config.toml
n_layer = 22
d_model = 192
n_head = 4
n_kv_head = 4
head_dim = 32
d_mlp = 768
vocab_size = 1242
activation = "relu"
norm = "layernorm"
norm_place = "pre"
norm_eps = 1e-05
positions = "learned"
qk_norm = false
attn_scale = 0.177
bias = "all"
tie_embeddings = true
parallel_block = false
init = "normal"
init_std_qkv = 0.022
init_std_o = 0.022
init_std_up = 0.022
init_std_down = 0.022
optimizer = "soap_variant"
lr = 0.00573
lr_mult_o = 1.08
beta1 = 0.95
beta2 = 0.99
lr_head = 0.00664
grad_clip = 1.0
warmup_steps = 200
schedule = "wsd"
decay_fraction = 0.379
decay_shape = "square"
final_lr_fraction = 0.0
batch_tokens = 32768
seq_len = 768
doc_mask = true
z_loss = 1e-05
train_tokens = 149000000
steps = 4548
dataset = "wikipedia_en"
Each number is 50 + 15 x the weight over its row's rms, rounded and kept within 0 to 99. Layers, rows and columns count from 0. The size before them is the row's rms in percent of the matrix's.

# layer 8 MLP up, 768x192, rms 0.255, rows 664-767, columns 128-191
092:35 27 25 59 29 64 44 46 33 54 55 53 48 34 58 61 73 59 50 49 51 43 52 41 36 64 64 30 47 42 33 62 68 28 35 39 54 55 47 71 51 59 32 48 36 64 27 49 48 73 66 47 35 66 79 34 52 38 66 25 60 77 43 49
109:62 50 60 62 31 57 75 64 61 60 57 27 03 58 51 57 59 50 44 53 57 41 19 42 55 50 51 47 61 71 46 56 52 42 26 55 51 65 58 57 54 47 44 53 56 36 57 24 34 31 53 45 62 47 79 35 38 67 44 32 33 21 49 51
092:26 60 42 54 77 60 62 66 76 53 45 39 45 54 56 71 60 45 47 47 37 62 43 67 72 68 35 39 71 39 48 58 65 44 47 62 66 47 43 35 33 45 66 45 37 50 48 62 70 57 42 29 42 50 47 52 79 54 56 62 31 77 42 45
097:52 41 41 36 38 41 74 42 70 65 29 46 39 72 64 39 73 46 35 73 48 46 62 41 54 59 42 34 42 68 52 58 56 83 35 34 69 51 19 76 33 36 41 58 46 46 35 20 59 60 41 34 40 42 41 89 83 58 46 46 61 37 67 56
101:65 52 33 54 72 68 43 56 45 71 44 68 66 67 61 40 57 51 82 71 49 79 46 47 49 65 68 63 52 61 61 61 66 58 65 61 41 38 39 59 42 33 22 63 44 39 52 48 33 61 45 22 38 73 50 28 38 44 57 48 28 55 43 31
094:51 11 33 47 50 59 73 50 75 63 42 30 52 73 50 51 63 14 44 44 56 58 56 39 75 41 70 48 57 33 59 35 34 72 09 45 54 54 34 71 39 60 45 57 67 44 43 35 49 23 37 54 56 55 57 88 47 62 42 45 56 50 26 38
100:42 53 49 49 68 45 56 50 50 70 49 36 34 54 23 42 52 30 16 24 39 47 41 54 48 85 63 64 49 62 50 57 76 68 46 51 52 54 48 65 53 59 65 43 48 57 48 50 40 52 24 57 32 46 55 38 67 61 01 78 63 60 47 58
096:29 40 43 53 82 56 42 63 36 36 55 53 15 70 72 48 61 55 61 35 62 29 43 58 62 29 40 60 24 80 95 49 19 61 37 70 51 36 56 34 54 76 40 66 35 67 59 36 58 62 74 58 52 51 52 53 56 40 64 51 58 68 35 49
093:63 95 68 45 53 50 64 35 52 48 58 52 59 87 32 54 38 50 54 41 61 66 53 13 66 27 34 28 58 56 36 47 80 34 34 58 53 52 65 40 87 32 50 57 50 50 34 34 40 45 87 68 52 51 42 49 45 59 45 72 66 49 37 30
102:57 75 54 53 58 67 66 85 61 55 71 62 58 58 37 24 40 30 25 53 23 42 44 49 31 50 32 39 65 57 51 68 59 40 65 19 26 71 35 39 41 47 65 70 39 43 57 43 55 56 54 61 48 48 43 62 50 30 76 51 45 56 33 49
089:63 24 48 54 36 23 70 35 34 61 50 56 47 41 29 53 48 68 60 55 33 24 21 62 55 39 55 37 73 73 51 27 36 39 28 57 59 57 68 30 35 55 52 22 40 35 63 39 55 56 67 62 57 69 55 41 57 63 69 37 46 70 57 84
096:45 72 43 44 44 42 78 59 71 56 67 41 54 19 22 58 48 34 59 35 39 32 38 55 47 66 72 43 40 36 33 54 49 20 62 12 58 67 84 51 59 67 18 54 79 49 54 60 37 59 74 44 55 31 54 39 28 48 56 40 44 33 62 19
120:43 15 36 55 48 87 37 47 52 42 72 37 58 42 77 64 53 36 44 69 59 64 62 43 92 39 29 61 50 46 39 65 62 56 47 60 79 54 46 19 48 55 60 54 37 27 43 67 68 68 46 41 46 44 47 31 56 60 35 63 25 43 50 42
095:28 60 51 31 40 70 50 70 31 56 58 50 27 52 48 45 53 51 38 22 64 39 45 46 76 18 32 40 57 44 51 75 61 66 38 69 20 49 54 29 58 36 40 84 55 65 60 55 48 65 23 54 41 64 72 69 81 51 30 39 79 41 46 44
089:49 62 47 56 40 48 54 66 63 50 65 43 47 59 67 80 34 29 41 50 33 40 51 54 43 69 74 48 47 77 58 50 53 23 61 61 41 63 61 49 32 48 28 44 58 49 39 32 61 50 50 63 55 19 26 63 30 47 59 49 84 41 35 43
105:38 11 32 30 45 63 59 63 37 39 53 54 53 41 72 76 67 29 48 23 50 60 57 47 93 61 36 43 71 27 66 59 36 36 59 64 83 43 60 45 48 18 32 72 54 49 33 81 49 54 50 60 48 33 46 58 39 46 50 50 65 65 86 43
097:43 46 59 57 63 30 51 26 19 63 41 57 43 24 36 51 53 66 82 49 58 77 57 42 31 78 46 61 58 48 23 73 50 55 42 45 71 55 41 57 61 51 39 56 89 58 64 38 68 46 39 15 50 36 48 43 51 39 46 39 26 70 68 54
099:42 77 31 50 46 51 43 41 53 47 53 48 62 84 49 53 67 34 19 54 31 46 62 32 58 26 36 38 48 43 39 69 64 57 44 43 41 54 40 35 60 51 65 75 48 60 60 60 56 15 84 61 64 60 69 49 48 70 38 23 45 46 41 33
106:65 67 53 56 42 51 52 37 51 52 79 39 68 32 61 61 52 86 51 50 70 27 47 50 19 21 68 39 46 34 60 61 45 47 36 69 32 71 65 39 57 46 67 19 45 56 64 29 34 78 54 41 48 67 36 57 65 58 59 43 75 38 55 41
104:31 50 36 62 42 17 38 49 55 39 69 52 69 47 65 60 75 45 53 67 45 13 43 62 64 49 49 59 32 61 59 65 57 63 34 67 53 60 33 70 41 38 40 58 54 39 58 52 42 51 34 55 66 24 35 42 29 82 90 24 82 40 60 48
108:44 43 49 48 55 57 53 53 60 78 27 58 59 52 45 54 54 57 88 33 50 55 61 58 68 42 15 75 38 35 41 52 34 57 39 65 38 64 71 50 43 62 58 64 26 69 56 39 48 67 52 50 64 47 49 49 42 45 47 42 51 45 33 60
112:16 53 37 36 24 55 72 42 35 55 41 23 38 49 47 55 58 17 62 62 23 34 45 38 30 66 46 73 75 31 57 41 50 36 48 75 54 41 64 38 44 39 78 63 69 00 47 44 49 42 61 50 56 55 46 69 53 63 71 50 39 51 67 41
092:30 35 42 62 50 61 63 51 58 35 52 69 15 42 58 67 37 42 51 65 45 65 67 59 45 58 51 47 20 51 33 53 57 56 53 61 54 15 43 45 75 54 34 26 52 58 35 41 21 53 70 49 56 18 59 32 64 72 46 58 49 52 48 44
100:70 54 63 64 66 59 39 54 42 46 59 55 42 74 46 46 59 28 63 59 25 63 69 44 45 55 76 45 35 45 34 40 41 52 41 42 43 63 61 55 60 79 50 50 36 40 71 57 57 57 51 54 24 35 58 44 35 55 34 73 45 42 34 34
099:41 65 40 61 23 48 43 62 55 39 35 30 47 14 47 68 29 39 62 70 93 50 61 40 47 35 72 35 32 64 57 49 56 35 43 70 68 30 53 44 21 49 52 44 62 39 56 47 63 49 54 47 67 24 32 33 40 48 51 62 71 60 68 55
099:87 41 47 35 59 74 35 44 35 71 45 59 66 58 36 44 47 36 80 63 57 42 40 43 41 38 44 39 89 41 70 37 42 27 54 51 26 70 44 51 36 30 55 51 77 44 44 41 51 45 26 14 28 61 63 55 39 32 70 77 46 48 59 65
108:30 67 65 44 72 80 42 06 77 38 53 42 54 49 48 28 49 12 43 31 77 64 59 44 46 64 51 49 65 50 37 63 50 55 40 36 50 35 50 49 64 66 60 44 44 27 36 44 59 39 28 62 65 53 71 12 33 32 64 47 58 44 70 23
107:48 55 61 72 30 38 37 45 67 37 52 53 50 36 34 43 36 55 57 60 45 62 65 34 39 72 44 59 51 44 69 43 37 87 43 26 70 51 48 76 09 54 77 50 24 61 42 33 64 49 37 47 54 35 65 53 26 36 44 64 45 47 57 37
095:49 38 36 56 30 44 50 59 57 64 46 58 38 54 84 17 49 07 51 75 56 34 46 33 46 62 34 61 40 60 56 65 33 55 61 53 50 58 16 58 61 99 19 61 52 67 82 38 33 26 59 33 68 32 48 38 64 70 46 65 35 30 59 43
110:23 69 64 72 75 50 58 49 57 44 67 43 64 46 37 60 66 38 36 53 36 79 63 29 61 47 46 42 79 40 55 35 41 87 57 31 62 39 52 30 71 51 83 63 40 50 71 71 44 55 33 49 45 30 51 49 85 68 59 78 56 77 32 52
095:38 37 37 47 40 30 32 37 63 59 83 55 43 47 46 38 99 41 39 43 23 55 65 51 52 48 48 48 77 63 50 62 53 49 24 33 63 41 24 38 63 51 50 57 50 70 69 51 44 58 27 27 31 49 96 62 34 54 54 57 41 46 58 38
110:40 42 71 45 45 95 25 51 28 40 53 35 64 57 39 60 66 17 46 43 56 46 30 60 77 52 41 38 36 27 31 61 48 55 57 22 22 43 52 43 45 50 54 57 59 36 47 60 65 50 82 76 59 44 60 20 48 47 33 23 39 32 82 45
100:38 58 26 56 56 64 67 50 64 64 45 51 22 35 43 64 47 73 38 74 49 29 32 76 61 58 54 32 61 53 64 01 33 35 50 41 22 37 39 80 57 57 41 39 61 42 50 38 54 62 42 39 70 63 43 31 68 39 42 22 38 35 80 57
087:32 40 30 58 43 50 53 56 63 27 44 35 53 32 62 32 66 56 48 43 51 54 49 61 76 32 47 46 55 22 49 61 51 58 44 37 60 49 33 54 39 53 59 36 25 30 31 88 31 71 45 48 61 43 39 45 47 50 23 52 57 80 73 58
115:45 48 46 40 39 56 63 55 03 48 43 17 37 77 49 45 39 48 26 12 61 50 51 25 74 33 76 46 62 47 54 48 48 49 65 66 42 56 38 24 59 50 59 68 65 42 68 47 30 44 43 43 64 50 56 31 48 57 60 20 36 33 60 62
092:37 28 41 56 25 21 57 42 36 55 25 54 58 56 58 24 49 48 54 41 80 50 46 72 72 73 47 54 28 28 31 24 60 27 51 32 42 49 58 44 55 19 61 73 53 69 84 69 38 54 38 48 76 59 21 55 29 64 60 34 63 53 50 45
097:38 58 30 57 27 42 60 47 47 44 45 40 48 53 38 25 49 47 64 64 56 46 67 71 25 53 42 42 70 26 60 57 35 48 36 62 70 35 54 16 49 38 81 43 42 46 26 35 50 48 72 60 73 50 53 48 61 54 52 49 41 60 71 37
101:32 39 48 56 46 57 56 63 52 57 09 46 50 76 56 31 66 46 33 31 95 50 66 37 59 46 53 86 39 90 78 34 46 49 48 54 70 52 38 62 44 57 62 12 37 58 47 32 59 47 34 50 43 38 31 62 35 32 41 29 51 67 84 39
088:52 47 65 70 72 60 56 30 40 68 38 48 52 59 57 45 49 43 65 43 87 39 72 29 38 61 50 50 74 36 29 40 31 38 42 80 43 59 56 47 62 50 51 16 46 62 45 86 19 35 21 70 40 47 33 52 51 71 59 54 64 41 53 55
108:57 20 67 40 39 40 49 34 47 45 57 21 55 54 54 43 43 65 42 52 31 51 74 33 72 44 63 25 67 51 48 70 27 61 52 55 46 54 60 72 43 60 29 53 71 34 43 44 37 75 40 82 22 58 67 43 54 54 43 31 13 59 51 50
092:65 45 32 47 57 25 45 53 50 44 50 51 67 92 30 56 61 35 30 12 42 60 43 70 54 60 69 48 50 39 42 62 56 35 42 76 43 71 78 34 30 90 65 51 35 61 28 70 59 38 39 47 61 34 48 52 59 39 55 77 31 66 19 51
101:59 45 48 20 61 65 45 31 57 80 58 52 49 67 42 53 37 57 63 41 47 28 34 45 52 70 66 43 52 27 55 39 59 38 45 54 09 48 44 46 53 61 50 66 56 41 67 54 56 75 52 53 32 44 71 45 29 14 53 56 61 62 50 49
094:27 34 39 64 28 45 45 48 82 51 50 35 78 71 40 72 25 26 57 42 29 49 47 64 45 50 41 44 57 57 44 42 46 82 56 45 44 38 49 52 13 45 28 68 37 46 53 87 42 39 42 40 39 49 36 38 50 43 55 54 61 43 43 42
091:76 46 52 34 25 52 53 43 66 41 48 39 70 40 46 52 76 64 62 67 39 40 55 37 32 57 37 24 49 45 29 41 31 47 49 42 56 35 76 34 36 64 52 45 54 62 64 57 50 65 50 30 46 54 40 47 29 71 47 37 64 53 51 40
098:45 48 57 40 41 53 62 46 06 52 48 41 70 54 41 59 74 67 50 45 76 53 49 36 64 53 62 54 47 56 63 57 53 50 40 50 26 59 42 49 76 53 62 50 66 26 72 71 36 30 61 44 37 48 53 50 58 96 43 56 61 60 65 47
099:38 30 82 30 38 65 58 50 64 35 40 51 62 59 47 40 42 43 66 22 42 57 52 47 54 44 37 55 64 55 48 38 22 49 35 59 33 39 67 48 42 57 39 28 72 43 59 53 59 56 51 44 61 35 37 19 07 22 41 44 65 28 66 31
101:30 60 59 75 62 56 46 44 46 54 67 45 75 52 43 81 40 39 47 45 83 66 57 48 42 67 51 19 40 35 43 52 61 53 26 35 16 69 48 53 50 44 47 40 45 38 35 31 56 43 52 59 72 74 39 51 39 55 56 61 36 48 52 25
109:38 41 54 58 37 43 56 53 50 34 33 39 65 44 52 85 61 40 57 50 47 42 38 24 46 67 77 66 27 61 62 46 03 31 32 55 33 19 39 58 62 71 78 39 38 41 49 63 66 61 53 46 32 42 74 42 54 46 15 37 61 48 36 39
099:41 58 27 42 66 52 64 40 37 55 72 48 86 49 44 43 44 36 67 83 54 17 55 44 56 67 32 71 49 40 52 54 43 40 64 68 57 44 24 56 59 76 48 43 68 83 56 48 21 40 47 37 44 39 60 46 54 80 59 36 37 46 55 39
101:17 54 37 49 58 71 42 58 47 66 35 39 29 33 61 54 32 64 44 42 50 44 53 47 59 38 51 60 47 45 83 70 43 48 75 21 39 80 51 54 45 64 41 73 59 58 40 55 49 65 45 64 55 51 52 48 29 57 57 13 42 37 38 37
096:45 66 58 53 79 70 60 35 59 55 61 51 70 53 39 56 58 40 40 44 67 55 85 34 42 55 36 50 63 39 22 76 35 20 42 66 59 72 60 51 68 74 44 70 45 65 64 46 47 61 20 63 57 75 52 67 47 53 53 31 54 42 72 51
097:69 50 44 68 55 37 45 46 87 33 60 67 36 53 58 26 25 57 45 42 80 67 57 51 21 47 49 57 41 42 87 33 48 88 59 44 53 53 67 53 30 61 38 71 32 47 67 49 14 44 53 54 54 35 30 54 24 61 66 55 49 35 30 46
105:62 60 47 19 68 32 35 54 62 63 50 43 41 35 90 52 41 40 42 54 74 62 38 40 63 48 66 39 15 40 50 48 63 49 50 26 64 83 46 65 76 82 53 68 60 55 30 73 24 53 38 38 00 46 17 41 58 58 48 74 31 36 37 71
101:36 36 45 47 28 59 45 19 44 49 64 66 80 55 72 38 46 28 59 47 84 70 40 69 53 41 50 66 50 66 24 50 47 56 44 42 52 60 24 58 61 45 24 43 62 54 70 52 39 62 51 35 51 47 13 58 54 66 42 62 65 64 64 63
097:28 74 56 44 68 25 71 41 56 45 15 48 16 58 45 72 61 84 41 54 66 32 58 27 50 26 49 36 54 41 56 72 73 51 26 36 44 62 38 72 63 47 46 52 52 22 66 44 74 51 36 32 41 48 13 37 36 61 70 46 25 59 62 41
094:81 38 67 73 55 55 78 47 44 39 41 53 59 58 57 60 53 54 59 53 47 51 10 54 37 46 40 38 68 38 37 69 41 59 55 58 18 25 08 43 65 53 50 47 49 33 53 47 11 54 61 34 34 73 47 31 48 33 60 63 46 70 27 40
100:24 33 61 69 42 40 55 61 70 72 45 53 53 36 40 28 41 40 44 23 74 61 46 71 72 12 42 38 26 56 57 52 38 40 37 32 41 48 58 57 79 49 56 39 45 43 59 56 81 38 78 54 30 45 71 40 55 69 61 63 50 47 40 31
090:53 36 58 44 42 66 25 39 62 40 27 39 30 60 57 42 41 58 63 24 35 60 42 34 46 51 46 21 40 65 51 51 35 69 51 84 66 49 41 37 37 62 43 58 34 65 52 48 49 51 73 44 78 67 55 42 58 33 72 26 45 67 63 64
103:34 33 67 67 51 44 84 61 42 26 39 46 21 29 53 50 41 73 28 48 59 52 17 35 39 62 52 38 56 40 45 37 20 62 21 76 63 76 49 80 44 62 29 77 61 47 54 53 44 64 62 44 62 60 53 54 61 47 46 48 51 47 54 39
107:49 43 39 53 41 16 25 42 61 52 39 42 62 35 71 42 54 29 61 37 85 47 37 66 63 41 54 52 32 48 53 74 39 59 42 63 25 55 44 36 75 48 44 43 56 82 79 24 48 28 27 69 63 31 42 42 55 47 43 92 39 38 64 65
091:57 46 54 38 48 41 48 38 68 27 47 39 21 54 44 44 80 43 55 54 57 42 35 35 30 43 56 57 55 60 30 30 29 61 55 50 59 28 32 55 56 39 60 38 40 55 65 36 37 50 62 54 64 77 52 39 53 51 61 70 28 70 48 64
097:31 72 34 36 58 38 46 49 91 66 30 42 59 50 53 68 54 53 44 47 44 34 33 77 35 18 77 37 56 30 50 38 52 60 42 58 51 70 04 76 48 62 52 22 49 53 43 54 65 30 38 49 66 51 35 44 63 50 56 65 49 59 59 69
096:59 38 53 39 62 56 34 42 70 43 45 35 62 49 34 85 37 81 48 60 40 67 58 39 36 54 26 55 56 48 44 50 73 55 40 51 53 43 31 38 32 54 44 44 39 90 51 34 65 30 47 31 53 18 57 26 52 55 54 48 53 55 46 72
108:46 79 27 53 32 48 55 58 29 49 64 44 18 41 56 67 58 56 25 20 50 60 40 36 65 39 55 57 54 44 65 62 62 32 74 37 43 59 65 55 51 49 39 48 48 58 36 40 27 48 44 52 62 44 43 64 84 61 42 50 41 57 75 71
100:58 52 33 70 62 86 44 63 66 73 50 64 11 58 39 68 47 47 44 49 28 47 59 63 47 50 45 40 62 45 25 62 62 33 46 70 54 61 61 54 60 76 48 43 54 39 66 58 65 76 69 38 71 52 48 31 30 65 55 39 64 55 45 70
098:50 58 31 52 89 28 61 02 55 51 42 42 44 56 16 72 53 62 12 46 65 52 50 70 60 77 57 65 65 43 56 53 23 82 49 46 53 68 31 70 25 71 37 28 58 47 57 74 50 79 90 82 42 38 60 34 61 46 55 53 43 62 46 29
088:62 42 60 16 49 45 37 63 74 47 40 57 51 49 71 39 79 23 35 55 53 47 51 36 64 25 75 32 49 56 51 73 69 53 63 42 36 64 75 40 41 52 40 52 28 60 58 70 65 62 47 30 39 21 35 30 41 54 45 38 36 64 63 48
097:54 23 37 44 40 44 56 49 34 64 40 66 41 35 63 56 64 45 17 41 68 51 34 71 53 59 44 59 44 66 57 33 62 49 58 59 32 49 52 37 37 61 45 58 59 24 64 31 47 34 37 62 40 17 60 49 38 50 59 62 33 42 56 22
097:47 67 45 55 33 39 57 38 54 62 46 42 44 53 81 58 68 23 60 27 53 62 69 33 27 39 65 60 70 36 64 55 51 64 19 55 57 45 57 44 46 20 65 11 35 54 79 82 32 45 29 44 47 47 56 71 69 50 47 60 58 68 83 39
104:64 47 63 43 19 22 32 56 46 32 34 39 38 48 47 52 44 66 48 51 24 39 70 45 54 50 73 39 11 56 16 45 69 81 46 38 71 47 64 41 71 41 34 53 49 88 80 53 48 48 83 67 39 63 85 46 53 42 56 41 41 43 52 04
099:20 59 57 32 25 49 57 71 48 57 42 21 61 60 74 53 48 42 49 68 61 52 56 31 40 23 52 81 43 35 46 51 57 47 47 06 33 48 52 60 40 46 49 53 53 46 50 41 59 42 56 88 71 20 25 57 65 40 67 78 34 43 54 47
103:50 39 53 37 47 76 32 58 51 35 32 28 24 43 74 64 69 30 46 30 45 54 56 42 60 27 05 62 68 44 27 54 41 59 43 64 68 58 36 44 52 41 53 63 43 43 60 53 66 49 53 29 41 28 41 49 41 68 76 46 34 42 51 22
098:47 32 45 55 51 57 44 42 66 45 42 40 62 63 33 64 40 30 51 45 37 36 39 15 40 29 37 62 61 66 42 66 42 42 56 51 47 53 47 40 18 38 52 43 63 53 40 39 45 49 76 62 23 36 51 67 43 54 38 41 56 36 49 83
107:51 50 27 61 49 66 30 42 50 66 54 45 48 52 35 67 55 44 73 65 24 39 63 55 50 43 40 71 48 33 63 53 42 28 48 36 43 60 47 74 43 27 61 57 38 37 53 46 61 49 62 53 31 49 46 62 80 60 60 55 59 58 61 62
111:37 62 35 29 18 39 63 41 38 47 66 41 34 29 58 94 54 65 37 00 62 31 51 37 83 35 36 43 48 59 52 35 35 40 51 47 59 66 65 47 64 53 35 43 34 56 89 75 25 44 61 47 44 51 42 41 42 56 41 39 45 47 56 36
087:45 18 49 22 31 43 54 12 65 62 62 48 35 52 59 44 45 33 50 57 54 47 38 43 33 42 61 41 35 43 58 29 73 40 68 41 34 35 62 46 56 79 31 14 72 40 58 77 47 49 55 30 53 36 64 41 34 64 61 58 59 57 50 62
103:50 36 60 56 27 42 47 33 58 76 50 43 82 43 60 48 38 45 38 52 27 40 60 79 62 59 50 42 62 65 36 43 50 82 39 56 26 56 28 50 39 60 29 47 51 54 51 42 40 56 47 52 69 55 56 53 46 22 57 69 52 50 45 71
111:26 58 37 63 59 48 34 64 35 54 49 35 55 50 27 41 63 44 59 26 45 31 59 69 44 28 43 42 62 38 43 75 47 45 55 82 26 67 60 38 29 54 38 44 47 53 63 09 31 80 32 32 28 61 26 54 43 21 42 80 44 37 54 54
095:87 42 34 51 59 69 60 15 32 60 62 43 49 57 54 50 81 63 43 58 36 63 59 20 45 41 52 34 39 56 21 58 56 42 45 35 56 41 67 62 54 49 12 68 49 57 64 74 37 52 50 34 44 21 25 33 48 50 37 47 70 81 32 57
101:49 52 53 80 19 19 54 57 59 58 54 43 70 47 52 39 50 66 48 48 35 54 71 61 74 52 39 66 40 48 23 35 70 52 42 45 64 71 53 62 34 63 41 51 68 49 26 35 38 45 51 62 30 50 68 35 54 76 74 38 60 64 44 53
098:36 33 40 39 34 34 44 53 61 70 38 37 37 48 55 60 49 63 52 50 57 29 60 58 70 72 32 54 54 22 39 27 46 61 59 51 56 64 52 72 49 67 54 41 33 31 29 55 32 86 41 51 38 59 88 60 54 55 37 44 28 75 42 47
094:44 68 25 31 37 46 54 43 35 57 60 17 58 60 65 36 38 49 69 33 13 64 41 45 38 30 55 46 46 79 39 68 57 38 72 56 39 60 54 62 75 35 40 33 53 28 68 34 71 45 56 42 37 66 61 46 37 48 44 41 31 57 60 35
113:63 42 50 43 35 56 60 38 68 38 62 64 35 58 46 29 48 40 46 18 46 47 86 26 74 34 56 62 60 47 26 39 41 28 50 35 64 29 24 39 44 36 48 51 48 47 62 54 00 63 61 50 33 53 42 28 60 48 50 54 66 76 35 56
087:27 57 52 53 58 65 20 23 55 57 54 57 73 41 45 62 69 43 36 42 31 61 55 47 35 50 41 44 40 39 53 25 47 34 11 48 56 45 47 62 43 74 23 40 59 47 75 52 69 59 67 25 63 48 38 56 61 65 55 49 42 67 44 78
096:70 35 61 49 57 61 62 58 55 75 59 59 34 61 57 75 61 71 69 52 56 48 32 50 66 61 44 51 42 59 57 71 45 53 44 37 64 64 63 52 57 17 63 43 71 32 44 62 52 45 36 34 41 51 38 38 56 57 36 34 41 69 60 64
106:67 39 31 48 56 71 37 51 69 52 71 32 22 55 66 53 37 31 34 18 38 64 47 63 45 32 53 67 68 42 62 41 69 87 11 47 48 80 66 62 21 34 42 66 40 44 25 58 48 29 66 74 32 83 49 47 52 59 80 49 55 31 50 26
107:44 32 50 33 13 69 56 62 46 45 46 53 63 47 36 60 31 58 72 48 42 43 63 36 25 52 40 52 75 64 58 43 32 53 20 29 51 86 38 47 44 42 54 43 47 26 34 29 39 23 75 49 54 73 43 49 60 59 48 50 52 80 26 46
095:52 59 44 52 36 67 57 62 51 88 21 50 64 55 53 57 67 38 33 61 41 52 61 54 05 71 57 52 60 85 22 41 64 39 29 30 68 58 56 11 10 37 59 57 42 76 53 32 35 06 65 07 38 54 39 59 52 34 56 41 66 72 58 62
096:40 56 41 54 70 50 70 53 49 42 67 25 51 51 64 53 65 38 34 70 43 60 34 63 52 31 35 64 44 45 49 37 25 40 36 37 58 45 57 49 58 47 45 48 43 36 55 62 56 37 36 18 17 87 57 54 36 67 44 46 39 59 54 53
094:54 43 65 60 43 60 49 49 61 57 62 25 41 99 53 70 41 63 59 43 38 61 42 31 52 77 42 41 54 54 48 46 28 39 34 46 33 47 50 52 55 43 93 55 44 70 50 51 78 10 61 61 66 65 65 49 49 43 45 56 41 48 37 73
092:59 38 26 37 35 56 70 73 61 24 55 57 57 58 61 23 46 32 44 29 66 58 34 47 75 54 41 47 39 43 64 75 36 61 47 27 37 55 44 15 36 75 50 53 44 59 57 42 38 62 23 65 52 44 57 45 53 54 63 59 65 41 49 68
105:53 62 66 32 50 61 76 40 67 53 63 70 85 68 55 41 53 30 57 30 62 78 41 35 41 50 43 77 51 64 44 44 49 60 42 37 36 51 57 50 55 69 75 75 46 44 41 34 43 74 67 67 59 45 41 50 87 62 47 69 42 49 08 60
098:33 64 56 02 64 56 65 39 54 78 29 41 48 43 36 48 66 47 72 30 66 47 33 54 47 39 43 61 46 57 33 18 39 51 46 41 33 49 46 36 51 56 38 46 48 18 71 63 40 45 60 51 61 43 68 41 49 46 30 52 66 63 41 68
092:60 27 66 70 44 42 59 46 67 68 46 32 32 80 52 19 46 44 34 48 74 59 38 54 23 27 53 53 46 66 61 67 54 56 39 35 47 49 26 63 65 60 40 62 69 64 71 54 43 62 54 44 45 26 69 51 36 63 56 31 56 54 62 46
101:44 54 35 26 49 22 44 75 41 25 81 39 47 38 43 54 60 71 60 64 41 55 43 33 51 64 25 54 55 43 53 49 50 47 80 49 50 16 48 53 33 45 45 62 55 53 43 28 32 61 73 69 25 58 43 32 21 35 46 68 38 41 47 87
102:55 23 31 54 80 82 44 66 56 29 20 70 39 45 31 68 62 67 66 39 27 68 70 64 57 45 38 49 55 51 40 36 21 39 54 65 59 22 58 48 43 38 72 53 51 69 41 26 29 23 49 39 50 42 44 49 36 56 43 43 63 48 36 57
103:38 64 32 83 65 64 55 47 45 53 57 52 59 37 56 68 70 35 25 72 76 32 61 28 68 65 38 53 53 65 55 42 29 51 46 57 43 55 73 60 64 38 43 48 35 42 73 41 47 52 45 44 51 75 53 52 42 48 71 63 50 80 39 27
100:50 67 51 35 33 44 65 41 46 36 46 26 35 48 53 39 26 70 25 60 65 69 75 51 49 39 52 74 59 44 63 62 43 56 30 60 68 51 58 74 49 76 34 75 42 49 35 61 56 50 47 29 72 64 24 34 21 49 45 22 35 53 72 41
105:39 48 12 74 79 53 56 52 43 31 24 53 55 28 41 44 70 48 48 54 45 46 65 70 38 52 45 58 45 47 35 79 47 54 35 72 51 48 52 38 12 37 66 87 28 41 35 70 74 45 67 35 43 86 50 47 54 57 36 31 44 47 44 20
104:22 36 40 55 39 70 67 43 36 55 26 46 59 34 51 45 80 94 55 36 52 78 57 61 46 39 60 47 54 62 50 11 74 50 72 46 48 46 45 40 65 57 46 37 36 46 75 51 42 45 58 50 65 43 57 62 44 46 47 65 53 44 89 86
098:47 53 50 32 31 31 52 38 52 36 40 57 68 48 49 57 58 48 68 34 48 35 66 24 61 29 58 31 28 39 59 58 38 59 54 69 26 73 50 59 43 44 73 47 41 38 56 66 39 38 37 39 61 41 44 51 23 80 46 33 88 51 68 33
094:44 43 38 87 60 70 55 59 49 63 55 56 63 41 61 44 54 24 57 46 73 69 38 63 44 44 53 53 38 54 59 36 47 55 32 48 49 41 55 38 56 42 40 47 50 35 66 37 48 51 35 60 34 23 53 37 79 44 54 57 43 41 68 52
098:46 61 51 44 51 82 52 31 50 55 60 55 66 59 58 34 10 37 59 46 48 39 66 68 46 27 57 23 60 70 53 26 37 73 39 59 26 70 56 07 17 36 57 37 35 45 65 71 46 58 64 59 20 61 53 52 51 43 29 69 39 59 39 58
096:42 39 48 38 82 60 40 57 51 84 38 47 33 57 53 42 81 45 50 77 27 33 27 61 33 47 20 82 64 51 61 44 09 36 31 28 26 53 49 77 50 68 65 61 50 28 45 46 45 71 66 71 69 34 51 55 48 62 74 56 47 47 18 67